Part of a small language model's weights.
Architecture: RMSNorm before and after each block, rotary positions, no biases in attention or MLP, tied embeddings, capped logits.
Training: a variant of Muon for these matrices, 413M tokens, 6308 steps.
Each number is 128 + 24 x the weight over its row's rms, rounded and kept within 0 to 255. Layers, rows and columns count from 0. The size above them is the row's rms in percent of the matrix's.

# layer 2 attention query, 384x384, rms 0.0522, rows 0-63, columns 96-143
size [ 93  92 105  94 106 111 104 100 106 108 103 112 116 117 109 115 102 117 113 117 109 116 109 116 120 113 108 114 115 114 113 116 101  99 107  89 100 110 102 103 103 107 106 105 115 106  98 110 111 113 111 109 119 111 113 111 114 113 111 107 114 118 113 115]
[[143 123  93 142 135 138 103 109 128 114 109 100 141 114 133 152 143 145 151 161 127 130 140  74 111 155 124 136 145 132 116 119 118 129 157 136 154 102 115 135 120 154 154 110  85 180 119  99]
 [137 147 112 121  95 117 113 113 137 160 139 116 105 131 112 138 117 108 100 112 153 125  67 126 175 152 114 131 172 168 119 124 109 153 124  66 141 187 124 110 130 101 122 123 124 157 147 103]
 [135 121 130 150 149  96 122 126 121 143  98 133 104 151 108 121 104  91 149 112 144 122  85 182 134 103 144 142  78 132 121 127 110 100 149 149  96 104 136 160 132 134 120 104 140 115 139 159]
 [145 135 149 141  99 144 112 135 104  96 119 128 114 104  94 140 107 142 109 118 122 120 127 136 131  99 176 154 135 138 149 131 132 121 100 122  85 121 147 121 172 151 130 141 141  91 119  95]
 [139 169 150 110 159 123 162 155 112 159 109 129 143 190 180 127 134  93 125 130 119 121 120 173 145 128  89 101 170 121 128 141 167 128 118 106 108 116 138 134 129 106 112 135 121 122 111 143]
 [174 143 138 112 133 145 124 170 163 108 133 106 140 139 122 145 140 144 146 128 162 128 141 118 118 121 154 117 164 130 142 172 119 157 100  98  98 106 131 129 158 159 138 105 115 112 158 122]
 [117 140 171 172 151 120 140 140 138  86 141 115 111 128 115 125 175 154 151 145  80 143 128 127 103 189 130 156  80 114 121  83 102 153  89 145 152 127  93 137 157 122 155  71 171  69 128  96]
 [131 123 129 129  99 112 118 135 110  77 129 129 131 175 125 168 108 123 140 152 143  78 132 152 134 132 115  78 174 143 131 144 151 124 131 114 152 147 133 156 107 158  93 147  87 169  93 170]
 [ 77 130 176 123 157 141 116 127 156 150 129 137 132 105 125  98 158 147 142 142 106 158  92 108 124 118 140 156 130 103 114 109  78 147 155 104  96 151 110 117 133 162 145  87 124 108  81 100]
 [105  87  94 143 120 128 109 117 139 106 132 155 150 186 124 100  95 153 134 149 110 181 152 121 129 122 105 123 138 127 107 100 114 136 175 145  77 154 102 156 167 165  71 122 125 123 143 124]
 [109 119 139  94 159 126 143  83 132  91 153  89 150 121 113 100 130 114 117 146 146 149 130 117 164 124 128 138 114 152 113 136 198 120 130 112 132 138 134 125 106 153 154 142 193 155 126 104]
 [147 171 135 147  98  89 132 133 123 137  89 140 120 100 114 125 124 138 159 112  96 102 102 137  97 134 139 152 133 140 127 132 108 140 138 136 144 119 122 118  87  79 133 131 157 133 130 143]
 [130 133 124  53 134 114 155  85 133  93 182 129 139 141 188 120 151 113 153 144 133 125 179 119 137 102 124 149 122 146  87 147  88 135 114 151 133 125  80  84  86  73 111 144 171 128 170 161]
 [ 87 120 146 115 128  86 130 161 122 155 112 140 153 131 122 122 169 128 142  60 136  97 120 127 188 118 129 120 137  97 136 136 146 127 176  91 126 101 126 131 206 129  97 114 128 139 127 137]
 [129 158 130 125 115 148  97 160 106 124 159 116 138 106 128 133 109  87 108  84 144 168 153 127 155 151 133 148 132 135 124  96 129 152 139 121 145 131  64 136 142  78 162 154 153 121 110  47]
 [101 102 131 129 151 161 150 126 111 172 167  87 125 165 123 121 111  99  96 112 167 126 118 134 186 147 143 105 147 138 121 169 145 119  90 135 121 156 136 151  86  89 107 110 109 196 136  94]
 [134 141 143 143  88  90  96 146 126 134 103  94  96 148 135 138 130 167 141 150 111 149  97 140 116 103 130 146 128  81 173 115 113 144 146 139 122 129 149 194 151 152 135 114 140 156 137 148]
 [ 87 145 158 132 174  99 116 116 117 140  84 145 120 169 145 152 102 156 137 127 122 142 142 129 151 131 133 126 136 139 105 108 126 136 121  78  99  93 187 138 149 143 134 140 164 164 159 151]
 [126 136 132 175 158  91 166  99 117 108  98  98 169 121 131 106 128 120 143 134 155 107 132 127  99 147 137 143 121 142 165 106 125 125 109 147  98 129 164 146 174 115 116 119 119 113 122  97]
 [ 82 177  84  82  91  80  85 103 139 133 136  97 104 118  85 116 139 165 125 106 140 117 153 153 138 147 134 125 107 123 148 111 119 154 174 126  93 155 156 130 103 128 117 137 137 109 167 120]
 [136 161 124 123 149 120 130 131 134 110 101 132 145 113 136  71  93 124  98  94 132 156 141 152 141 106  94 164 125  84  90 106 130  91 122 137 118 136 116 133 100 117 136  99 135 157 105 128]
 [118 160  88 131 130 108 123  94  94 121 148 138 126 102 131 137 132 129  88 136 128 109  81 128 125 129 124 134 132 136  88  71 152 145 121 150 109 117 158 138 167 109 113  73 155 165 129 114]
 [117 113  90 133 133 120 130 161 129 134 159  89 161 137  92 137 137 169 125 151 133 114 130 164 146  63 115 150 133 124  72 159 121 125 113 113 101 168 144 115 124 159 127 149 113 121 152 136]
 [140 128 111 136 136 161 144 140 176 110 129 115 150 157 124 120 126 142 159  93 119 170 114 152 117 110 152 123 122 139 136 152 110 138  92 113 102 106 123 141 120 138 124 167 160 146 135 169]
 [122 154  89 135 181  95 141 119 121 141 155 130 131 114 151 108 144 148 176 126 146  94 113 100 126  79 142 129 161 106 148 133 155  88 115 105 131 190 117 161 121 142 105 138 120 125 104 148]
 [130 116 146 129 144 146 126 130 133 123 131 150 112 120 142 125 107 144 154 110 167 166 115 106 168 146 133 145  75 170 140 134 128 133 168 137 139 128 129 111 144 124 113 140 153 122  90 109]
 [ 98 106 147 116  97 126 111 151 137 117 133 125 147 141 112 140 145 156 122 102 133 156 163 130 190 138 109 112 183  88 110 112 134 145 142 168 157 131 118 114 116 143  85 133 112 107  81  80]
 [138 118 125  83 136 125 163  87 153 117 116 122 159 184 126 109 128 107 156 155 130 157 150 119 143 102 148 156 159 100 107 156 111 136 233 132 163 148 162 159 142 111 150 144 112 156 174 101]
 [172 146 119 153 122 130 130  99 142  91 141  88 133 163 140 143  73  81 147 115 144 142 134 149 128 115 166 111 147  99 141 152 158 147 138 122 128 127 153 163 143  63 146 104 191 135 148 126]
 [167 151 125 105 115 119 118 134 131 140 123 132  89 143 141 144 134 159 146 151 155 123 104 135 100  53  84 141  85 125 136 112 115 203 128 164 162  84 101 139 131 119 150 156 123  81 162 150]
 [140  94 193 141 133 134 175 187 115 115  88 141 114 121 136 110 122 120  92 126  85 126 139 126 110 124 179  97 116 122 109 115 154 168 106 146 114 164 126 125 103 143 138 100 132 144 149 125]
 [127 100 139 119 130 119  65 111 150 181 124  92 107 117 100 150 129 102 113 144 124 133 121 129 115 108 120 177 126 111 135 114 141 135 110 147 115  87  96  93 121 174  94 114  92 142 120 103]
 [143  99 126 145 151  97 105 163 113  95 125  94 125 121 108 149 132  95 143 144 136 143 146  95  54 188 158 118 140 120  94 151 112 104 113 159 109 128 135 147  98 102 124 103 142 123 115 136]
 [149 101 123  95 173  96 139  99 157 136 142 149 144  80 143 133 101 195 109 103 150 166 126 120 140 144 155 154 104  90 102 117 101 131 184 165 183 165 110 144 128 124 124  93 160 139 123 137]
 [120 181  99 134 142  98 141 135 148 165  81 105 147  80 111 114 129  96 114 154 125 105 144 108  87 129 173 131 137 162  99 100  99 115 157 117 134 146 101 121 113 119 161 164 129 138 129 143]
 [124 133 150 127 119 172 126 114 118 123 131 131 124 162 157 139 110 132 130 106 142 142 148 116 141 123 157 147 116  83 145  68 119 179 148 110 153 131  87 135 155 124 116 109 163  96  65 158]
 [132 118 101 121 110  84 124 173 167 125 130  96 151 123 111 153 106 111 140  97 106 110  78 113 105 157 159 140 162 102 111  84 109 120 110 134 120  99 192 134 133 142 155 112 125  97 155 126]
 [140  97 153  87 111 130 120 130 129  90 135 103 113 152 100 147  75 135 132 142 105 139 127 129 119 125 114 113 140 118 112 124 144 132 143 128  78 125 149 105 122 131  98 136 124 148 115 107]
 [188 156 125 114 136  96 138 137 112 118 128 102 138  89 116 145 101 139 118 110 167 132 121 149 125 175 157 111 131  99 109 169 120 123 119 105 145  77  90 167 124 161 113 161 175 184  91  92]
 [114 118 135 135 107  99 152 126 161 153 130 147 108 155  44 124 115 146 158 136 126 127 157 138 134 160 143 157 138 184 127 114 124 132 133 146 102 118  98 106 139 168 130 180 158 150 161 118]
 [127 124 141 143  83 127 107 115 121 163 146 115 150 136 179 176 130 118 109 142 103  93 162 116 128 131 153 138 127 152 140 100 144 105  85  87 116  99 166 137 124 165  97 100 131 152 107 145]
 [ 93 119 124 111 125 120  85 142 160 149 116 109 131 127 189 117 116 149 143 131 178 126 137 136 148 128 101 129 115 135 142 117 134  86 124 156 150 139 121 130 146  96 144 124 139 159 160 104]
 [104 138  89 113 136 146 139 101 121 192 122 131 133 147 116 126 138 138 175 124 122  92 148 140 205 159  90 140 112 109  96 148 113 166 115 125 142 123 167  86  90  90 151 145  80 131 158 129]
 [128 106 135 157 115 112 112 105 141 151  82 115 105 141  97 153 114 163 131 164 101 117 132  98 141  70 112 116  94 133 121 168 140 166  76 140  88 120 125 132 151 110 113 149 140 116 122 109]
 [144 137 121 148 128 177 143  93 119 111 118 141 145 146 165 169 103 138 110  85 120 110 138 123 132 134  90 116 148 164 102 156 168 152 146 116 147 111 102  95 127 155 145 156 100  93 145 159]
 [135 113 148 119 160 133  85 144 171 136 125 122 124 128 164 146 128 113 132 134 164 106 116 112 106 136 159 126 128 123 197  94 103 107 136 115 142 153 174 136 148 106 135 154 127 110 159 109]
 [143 152 121 160  78 135 153 133 127 111 149 112 111 118 114 101 136 109 117 102  98 129 139 162  91 144  80 138 131 128 100  78  59 154 110 110 171 109  92 176 176 132 120 118 144 119 105 130]
 [134 145 155 152 163 127 148 135  86 137 105 106  85 128 124 121 133 130 115  76 135 153 151 115  90 129 124 121 123 135 100 132 135 138 176 151 113 156 154 111 147 107 117 141 113 117 145 125]
 [128 102 107 103 112 156 132 165 169 129  97 123 120 134 128 113 163  78 121  87 162 110 111 171 153 100 118  96 126 143  92 155 105 121 155  86 137  77 155 115 146 158 129 132 130 137 129 111]
 [130  90 119 112 100 117 153 130 155 134 117 116 124 114 138 107 144 116 106 113 110 160 125 150  97 102 158 105 145  75  76 160 119 111 144 109 145 143  98 104 140  97 114 102 121 134 116 120]
 [124 103 182 132 147 121  94 121 134 117 151 101 162 148 162  96 122 132 120 113 108 163 140 154 125 157 104 138 136 159 132 101 167 136 131 159 127 130 165 108 143 111 111  88 124 139 122 124]
 [113 125 135  87 150 139 177 103 143  98 110 136 162  89 147  93 103 165 188 135 156  93 129 157 137 145  70 165 131  97 120  97 107 109 107 106 132 123 140 145  99 143 115  94 131 125 103 144]
 [120 132 136 123 143 113 103 120 107 114 177 182 127  92 128  78 119  96 126 139 127 154 132 159  74  91 154 104  99 116 123 166 138 133 158 120 127  69 163 111 131 148 103 126 149 169 104 150]
 [133 157 113 113 164 136 147 132 118  99 130 148 122 124 132 169 154 141 146 121 141 148 150 167 156 102 105 124  81 133 138 155 135 140 133  94 149 132 158 160 146 133 114 135 166 140 104  88]
 [147 132 118 128 167 115 137 104 131  80 149 159 117 124 136  96 140 118 111 119 143 130  76  99 161  91 122 103 143 120 191 121 170 162  94 159 117 112 116 170 153 111 139 103 136 134  65 124]
 [117 103 126 119 108 128 124 148  88 116 106 135 127 100 135 153 111 152 155 162  69 152 160 156 116 119 113  95 129 149 183  67 109 104 152 156 129 111 132 147 109 140 184  95 120 150 167 128]
 [103 136 158  95 136 126 116 110 121 149 151 133 141 150 152 162 113 156 148 121  93 168 129 142 130 133  73 113 143 157  89 117  98 147 134 159 106 125 135 132 122  91 165 125  84 147 167 154]
 [ 81 132 149 123 150 144 146  84 159 124 156 179 134 153 136 118 107 114 127 108  99 131 134  78 118 114 161 135 120 116 148 104 128 167 178 112 188 146 111 121 122 140 102 119  92 121 113 159]
 [105 163 127 126 123  93 149 102 144  93 100 134 111 133 106  91 114 109 113 118 133 121 114 156 130  99 103 123 118 132 153 151 129 145 143 141  74 142 156 138 111 120 126 152 132  71 102 121]
 [138 116 113  99 116 155 133 124 158 129 143 116 129 147 128  90 117 178 152 138 164 116 107 101 116 138  87 159 120 135  93  79 102 144 123 144 109 119  94 158 105 130 143 108 129 116 125 137]
 [107 130 100 110 155 140 156 118 162 108  90 141 107 148 141 128 137 104  81 101 110 158 133  96 128 103 129  96 110 123 165 134 141 145 136 137 144 122 192 110 166 105 129 126 173 100 156 123]
 [144 144 108 122 112 147 188 160 117 115 137 133 144 109 132 138  85 134 115 157 152 145 128 117 127  98 130  91 146 161  71 114 122  76 152 154 115 124 190 117  86 129 118 111  76 125 142 133]
 [133  95 125  89  97  92 140  83 151  95 140 140 101 129 106 135 152  93 151  87 142  89 134  98 133 147 158 125 129 100 125 100 130 121 125 153 136 128 135 104 141 122 150  92 131 130 120 108]
 [135 125 145 101 128  99 123  91 158 115 130  87 147 139 117  40 148 155 135 132 149 155  92 126 155 121 109 112 175 148 125 123  93 134 104 121 125 139 117 122 135 155 124  68  86 147 127 118]]
# layer 2 attention key, 384x384, rms 0.0535, rows 0-63, columns 96-143
size [ 95  93 108  93 108 112 100 112 105 110 117 114 112 108 110 112 110 112 113 110 107 117 109 115 118 116 108 117 110 116 108 122 100 104 108 102 110 114 106 108 104 114 101 110 112 117 110 108 107 114 111 108 117 118 111 108 115 111 109 112 115 116 110 105]
[[ 97 163 131 136 148 146 105 110 174 130 132 141 117 144 151 118 139 139 139 155  90 138  79 115 178 115 128 160  94 138  90 139 117 140 151 139 143 112 150 158 143 146 134 152 117 113 146 169]
 [121 153 137 142 151 145 135 139 116 124 182 113  66 123 104 108 166  98 200 109 167 137 177 132 138  99 148 108 172  83 180 116 131  99 119 103 103 107 134 145 116 118 143 141 198 126 111 117]
 [127  88 101 135  73 109 157  77 137 152 155 134 164 107 130 117 112 133 135  45 100 150 173 146 122  94 132 171 141 118 108 124 140 134 127 136  89 171 125  89  98 166 107  82 103 147 110 107]
 [147 122 133 129 158 110 183 142 129 114 108 192 106 126 112  52 117  88 104 126 115  76 146 118  69 152  89 131 131 158 115 131 166  83 154 153 139 106 175  92 106  66 107 147  98 170  94 175]
 [165 141 132 171 123 131 132 141 125 148 129 145 144  97 143 153 102 139 103 126 130 161 119 134 121 163 106  95 128 186 121 100 107 129 139 140  85 134 143  88 117 159 110 107 111 129 135 122]
 [117 123 135 122 192 133 116 156 134 129 145 110 173 105  81 139 167 132 131  97 141 115 128 124 152 187 158 141 104 105 125 128 125 130 111 118 123 136 111 113 161 142 113 134 135 146 127 133]
 [120 100  94 157 147 130 162  76 128 185 101 146  93 144 160 134 159 129 130 165 149 108 114  79  92 130 154 144 103 116 118 117 138 138 121 105 133 145 106 149 130 176 131 109 117 117 128 146]
 [158 128 175  97 140 108 119  90 101  84 140 149 157 154 152 134 120  78  93 115 147 122 175 144 192 141 107 138 123 116  86 155 112 156 134  93 117 127 119 139 142 139  98 101 110 136 125 136]
 [140 128 131 126 138 151  98 172 137 105 159 164  96 103 169 100 145 135 129 172 134 123 105 155  74  79  96 134 120 129 151 166 122 141 100 108 149 130 121  97 117 118  95 113 159 115 100 154]
 [112 124 146 136 104 118  82 141 136 131 107 108 136 169 128 122 134 183 143  68 160 141  94 111 131 143 104 119 106 152 129 148  89 125 172 142 102 105 117 164  90 117 114 102 111 114 141 108]
 [118 107 128 123 110 120 107 146 111  81 132 111 161 114 140 116 144 153 121 150 154 127 124 165 125 125 101 166 139 114 114 108 192 147 151 117 147  96 147 146 149 129 166 153  94 152 133  98]
 [129 137 112 157 138  96 136 141 129 201 125 115 117 140 110 160 154 113  89 125 180 128 101 108 114 184 118 150 105 127 116 102 135 141 122 116  98 137 125 113  97 123 152 109 152 126  98 129]
 [146 108 159 143 128  84 158  86 122 153 150 131 106 119 136 139  73 134 154 138 152 147 138 144 173 146 176 115 131 153 107 164 153 131 145 129  73 139 163 158 141  93  73  99 110 132 141 138]
 [124  66 152 114  80  89 125 148 156 139  83 132 118 116 118 144 134 120 168 137 105 129 132 153 139 128 110 134 128 117 165 114 130 141 129 151 110 132 147  66 160 121 177 123 170 138 166 117]
 [120 130 105 127 122 160 103 121 118 138 128 113 126 147 156 159 107  99 187 149 164 125 134 114 170  81 121 114 152 157 110 118 134 139 123  84 148 114  98 138 111  91 125 125  93 132 164 128]
 [166 112 129 133 119  98 150 187  93  94 130 135  81 110 159 146 133 162 148 161 142 141 128 106 119 132  87 135 118 117 165 152  68 169  99 155  86 119  99 119 150 142 112 174  95 143 159 165]
 [143 138 119  70 144 104 130 112 106 123 118 135 133 135 135 143 131 107 128 101 123  96 132 181 166 136 119 138 129 121  77 111 170 150 103 103 121 137  82 128 101 137 111 137 126  84 125 111]
 [ 95  79 128  83 135 124  98 123 120 134  82 154 125 131 130  96 142 124  86 164 105 125 101 177 129 152  99 139 158 131 104 141 113 128 148 139 142 131 154 127 177 139  96 178  90 146 152 127]
 [129 148 117 118  94 147 125 150 128 128 165 133  96 120  87 145 132 126 141 138 116 132 153 168  92 160 146 105 155 127 136 157 104 149 137 130 159 123 142  72 113 116 127 107 120 119 140 124]
 [127 136 137 144 121  91 131 132  82 168 125 135 128 137  97 100 122 137  67 167 128 106 158 141 149 158 180 101 137 124 135 118 130 136  95 153  96  65 154 175 131 112 147 150 117 106  74 128]
 [157  98  91  94 108 161 150 156 123 146 116 153 148  99 146  78  64 127 109 141 102 121 118 124  96 111 146 123 141 120 148 117 182 188 116 106 169 134  97 132 139 119 109  98 134 141 163 140]
 [150 101 142 128 106 140  85 160 193 135 136 151 108 115 120 134 137 122 138 121 161 183 118  96 163 135 138 125 146 140 134 145 120 101 149  94 122 116 126 149 156  93 159 122 122 114 122  94]
 [160 121 149 108 122 127 113 107 172 134 142 135  94 171 126 107 147 138 150  66 123 117 189  94  91 110 100 105 129 129 180 141 145  90 123 111 101 107 161 116  98 102 140 160 128 127 125 140]
 [128 148 168 143 137 111 181  99 140 131 161 100 115 110 125 117 149 166 161 120 119 153 127 120 120 114 113 100 165 172 136 121 147 125 112 117 112 142 130 144 145  86  90 141 108  85 103 146]
 [101  97  92 103 182 117 156 159 158 127 128 153 144 120 127 124 143 125 138 121 107  59 174 151 121 103  88 120 108  72 106 127 135 137 158 136 143 131 146 141 126 161 128  85  89 138 138 129]
 [171 120 195 102 133 121 128 122 162 141 153 155 106 159 160 168 111 157 161 110 122 121 118 138 167 140 120 153  96 141 119 143 166 138 142 140 160 145 150 137 151 112 108 120 117 167 101 126]
 [ 95 136 149 147 123  95 102 123 148 131 150 152 131 111 138 170 169 145 122 141 105 129 109 135 106 103 157 133  90 132  90 169 173 126 141 148 147 142 144 129 132 125 110 150  88  98 121 155]
 [139 121 140 105 124 135 131 123 118 151  89 108 149 114 137 135 170 146 104 133 101 105 170 155 139 110 153 111 147 118 141 116 103 104 133 110 120 145 142 112 141 180 112 119 141 101 121 151]
 [113 140 154 168 126 122 121 157 124  83 112 113 138 138 119 135 129 137 164 150 103 125 130 162  77  97 125 181 139 113 156 139 134 103 142 125 155 102 149  95 139  75 124 135  70 158 147 127]
 [170 144 170 146 140 114 170 129 186 128  53 123 103 105 158 103  94 102 136 155 106  73 131  95  90 138 157 105 124  95 155 110 103 135 162 105 124 151 101 155 112  89 140 153 124 147 134  94]
 [150 109 134 148 144 121 120 132 134  89 137 125 106  98  99 116 112 114  97 140 170 156 131 120 148 103 114 102  96 185 121  98 128 143 122 135 148 142 114  98 104 113 129 125 137 148  84  86]
 [110 119 113 146 119 148  72 117 123 166 151 135  90 145 112  98 126 143 150 114 154 128 123 161 152  89 100 101 114 138 100 167  90 107 131 151 151 182 134 146 108 117 104 145 118 159 142 160]
 [138 141 115 161 123 118  97 102  88 136 127 161  96 148 154  87  98 148 168 170  98 137 156  75 122 136  97  89 191 120 120 116 154 106 164 135 147 103 101 105 132 117 148 124 119 150 141 133]
 [154 151 140 108 121 130 125 133 132 143 144  99 164 116  90 122 109  96 101  92 158 152 110 103 129 135 114 161 122 184 133 116 144 106 132  82 112  97  93 145 142 155 111 120 139 122 145 134]
 [138 118 102 165 162 166 132 158 109 125 123 126 109 105 145 151 107 133 143 137 133  74 154 148 147 129 114 175  93 167 107 158 115 113 117 125 152  76  92 137 125 145 144 106 153 157 159 109]
 [134 154  96 127 131 130 119  99  93 129  98 133 107 107  84 132 105 134 124 138 150 130  82 140  92 111 180 105 172 126  91 146 139 141 111 143 118 110  78 133 170 126 158 113 100 107 161  96]
 [132 175 103  87 131 116 166 143  98  82 113 120 121 149 123  94 124 110 163 119 129 103  94 137 157 132  98 117 150 146 141 123 141  85 106 150 132 162 161 147 143 127 144  91 136 117 100 139]
 [126 112 138 101 127 142 112 121 106  37 134 111 125 151 105 100 133 149 130 124 151 129  90 130 116 136 165 104 188 144 112 159 141 118  69  99  95 131 141 178 141  97 129 146 107 139 142 112]
 [ 85 130 106 139 144  98  81 115 155  94  89  79 165 130 126 153 144 121 142 104 120 138 152 135 140 109 166 130  77 137 155 140 121 118 113 104 176 116 147 111 174 110 135  70  91 117 166  97]
 [102 118 147 142 112 135 149 140 102 132 150 139 173 138 101  80 136 134 135 139 137 108 107 147 141 168 162 145 136 159 154 100 128 139 171 105 157 146 101 132 135 114 124 188 128 143 137 145]
 [113 140 148 179 125 148 180 153 135 100 148 122 129  88 133 161 110 123 161 116 114 112 128 146 109 156  93 132 125 105 150 120 175 125 144 145 158 124 123 134 144 139 132 150 127 131 102 190]
 [132 145 118 148 133 142 117  97 107 123 109 158 136 100 119  98 118  93 127 121 105 123 170 114 124 119 132 132 146 119  95 113 122 128 184 157 108 151  86 146 156 137 140  80 112 180  94 131]
 [143  83  91 124 136 161 118 119 159 118  91 100 148 166 130  89 156 147 131 138 133 151 176 107 157 127 121 141 156 132 104 150 129 147  95 147 114 149 151 113 157 151 142 112 134 105 112 144]
 [130 158 137 154 131 147 108 136  96 129 125 138 168 118  85 132 125 147 138 151 143 140 173 104 126 105 111 117 131 176 138 152 122 105 124 193 127 136 117 106  67 160 124 124 102 136  98 141]
 [ 84 141 153 140 108 124 131 130 120 122 149 108 118 166 130 128 135 144 190  95 103 122 129 119 155 154 112 105 134 121 121 123 132 122 129 138 196 145 113 155 124 128 153 173 149  94  99 117]
 [104  89 120 151 136 102 123 112 126  87 119 148  94 154 146  98 140 143  88 138 138 114 150  97 139 124 115 149 140 121 101  87  74  78 151 166 139 137 138 142 133 108 105 136 126 114 114 141]
 [122 102  98 120  95  96 105 151  98 147  96 166 152 121 182 137  94 143  91 166 133 150 137 114 123 107 159 115 125 124 127 123 128 123 132 116 147 161 125  99  96 119 126 132 121 100 106 153]
 [124 137 140 105 146 122 103 131  79 134 130 141 159 120 140 103 128 141 109 109 119  97 105 130 121  96 116 116 130 138 145 109 143 179 116 135 115 178 123 147 117 146 127 103 150 159 115 162]
 [112 116 129 125 136 103 135 134 128 122 147 181 121 106 125 107 131 113 118 122 106 113 113 106 152 136 109 107 147 114 105 140 129 105 137 119 108 104 148 115 123 147 127  97 112 102 106 123]
 [137 147 122 140 122 130 110 109 155 136 129 119 108 142 145  74 131 121 163 137  73 123  81 152 140 125 137 125 110 162 130 101 129 170 117 107 110 124 145 115 100 175 176 130 127 127 125 167]
 [ 73 127  96 133 165 103 121 175  91  91 160 122 108 129 146 164  88 139 134 157 103 148 121 114 161 175 123 155 100 175 132 110 135 140 102 126 108 111 143 172 114 150 130 118 122 101 176 140]
 [113 103 114 115 147 110 130 139 125 134 127 154 142 107 147 137  67  97 121 114 122 128 126  82 109 180 143 128 156 121 114 138 191  76 108 157 169 141 134 147 112 117 134  98 148 159 130 159]
 [140 103 119 128 128  92 102  88 122  91  82 151 143 127 135 106 107 102  79 114 117 129 140  94 140 134 150 130 161 134 119 133 147 120 128 172 137 113 135 139 119 116 131 122 123 162  93  92]
 [137 135  95 125 144 158  74 103 109 118  93 112 153 117 184 143 138 134 134 114  99 179  81 145 143 161  98  80  96 154 108 138 109 188 173 125 163  98 100 111 172 136 170 158 127 151 157 100]
 [ 96 146 141 154 120 137  91 145  96 127  91 145 164 100 139 114  91 106 142 168 115 149 175 146 130 101 148  90 160 143 190 115 108 126 108 173 109 100 116 135  91 122 149  84 139 119 127 123]
 [155 111 113  97 101 105 117  81 117 114 120  88 135 125 120 143 124 126 138 129  83 130 124  88 109 105 123 138 120 192  92 155 148 109 135 164 135 118 127 181 171 111 134 133 171 114 150 119]
 [103 114 153 139 126 138 135 138 120 122 127 131  80 148 137 130  91 119 141 150 153 120  90 160 107 166 171 120 143 105 125  73 168 122 108 141 128 145 110 106 142 118 149 214  94 136 113 132]
 [137 119 126 114 137 135 120 138  91 121  84 130 111 107 107 167 168 122 123 112 132  91  96 129 150 183 109 118 154 168 141 111 101 103 164 145 113 112 117 131 136 126  82 114 168 111 105 145]
 [143 132 176 152 113  83 123 112 149 122 128  82 130 159 175 141 144 141  91 124 121 174  96 157 115 137 144 155 147 121 106 183 138 168 112 162 139 114  86  81 126 162 146 126 158 123 101 140]
 [163 106 164 114 127 132 118 150 143 191 156 134 108 170 142 181 112 138  75 115  88 128 115 142 148 147  79 165 122 118  99 124 125  86  84 135  84  85  98 151 123 132 122 129 139 140 101  94]
 [120 106 129 136 116 142 158 102  89 101 118  86 161 124 147  96 129 141 146  94 133 150 115 151 119 127 140 134  78  99 160 123 130 137 102 148 160 108 146 137 147 134  92 156 119 121 135 115]
 [159 126 144 177 167 140 119 135 114  82 123  96 154 161 132 193  72 130 127 136  98 137 133 137 149 141  94 111 122 125 125 160  65 158 149 107 123 116 137 114 144  82 120 119 149 150 133 105]
 [144 130 150 160 144 168 107  97 132 119 139 165 142 116 125  95 156 142  89 108 102 117 130 127 112 154 112  73 161 100 105 135 176 108 133 151 134  82 121 175 121 161 120 133 110 150 162 110]
 [126 120 112 168 118 106 113  95 114  92 118 117 110 120 145 104 144 155 104 130 112 117 168 113 123 147 157 124 147 132 110 134 101 166 172 121 133 175 125 155 128 117 140 147 152 119  99 126]]
# layer 2 attention value, 384x384, rms 0.056, rows 0-4, columns 96-143
size [101  99 103  95  95]
[[132 124 136 148 142  92 148 146 136 168 126 160 136  97 131 133 150 146  77 140 136 162 144 107 117 110 151 126 171 127 154 128 161 149 137 119 130 148  79 114  90 128 109 137 106 110  92 111]
 [137 129 113 152 147 146 119 122  95 131 109  76 134 136  96 157 146 118 161 144 135 138  74 125 122 105  83 148 146 150 105 133 129 126 120 114 115 128 149 123 136 104  93 138  89  72 126 168]
 [159 118 129 119 111 131 141 141  79  95 166 116 143 147 112 135 132  86 108 124 125 115 142 136 128 108 141 161 119  89 158 129 124 136 173 116 143 125 100 122 110 111 131 109 167 161 135 139]
 [113 169 127 118 104 179 141 112 119 143 179 107 119 115  93 107 165 120 104 144 162 134  92 126 133 141 155 133 130 116 114 144  93 154 157 153 123 114 157 120 180 184 161 148 108 145 121  94]
 [122  77 175 171 128 140  83  83 150 136 129 153 143 174 154 145  80 123  99 119 148 144 123 175 120 136 159  93 102 142 166 137 138 157 103 125 113 124 154 120  87 141 170 142 131 148 170 133]]
# layer 2 attention output (transposed), 384x384, rms 0.0674, rows 0-4, columns 96-143
size [ 99  99 102  93  95]
[[141 130 122  98 157 164 173 112 133 138  87  92 122 150 132 157 151 129 133 125 120 104 137  94 119 138 144 109 136 133 115 124 149 152 140  98 114 129 160 136  97 112  96 105 126 175 160 161]
 [118  96 125  75 102 123 133 142 143 106 128 160 126 130 109  92  97 144 116 143 124 149 117 143 144 109 140  90 115 139 134 108 125 129 146 140 122 145 133 147 163 101 147 153 109 115  90 119]
 [ 93 145 125  95 136 114  66 139 145 131 122 120 132 120 166 136 112 160 114 125 108 138 143 122 103 140  94  92 124  94 117 114  94 134 134 109 108 151 127  87 129 160 164 109 147 143 123 129]
 [130 111 121 149 106  86  97 150 106 116 103 173 109 134 115 145 122 154 154 123  99 136 119 125 118 152 151 145  93  81 139 105 112 142 121 138 104 147 144 135 122  97 106 134 160  91 124 147]
 [105 136  97 110 131 104 133 166 130  81  85 113 135 121 125 135 128 106 105 110 101  75  98  98 153  99 131 180 130  88 138 109 120 159 146 104  95 114 124 125 183 113 132 142 134 100 122 115]]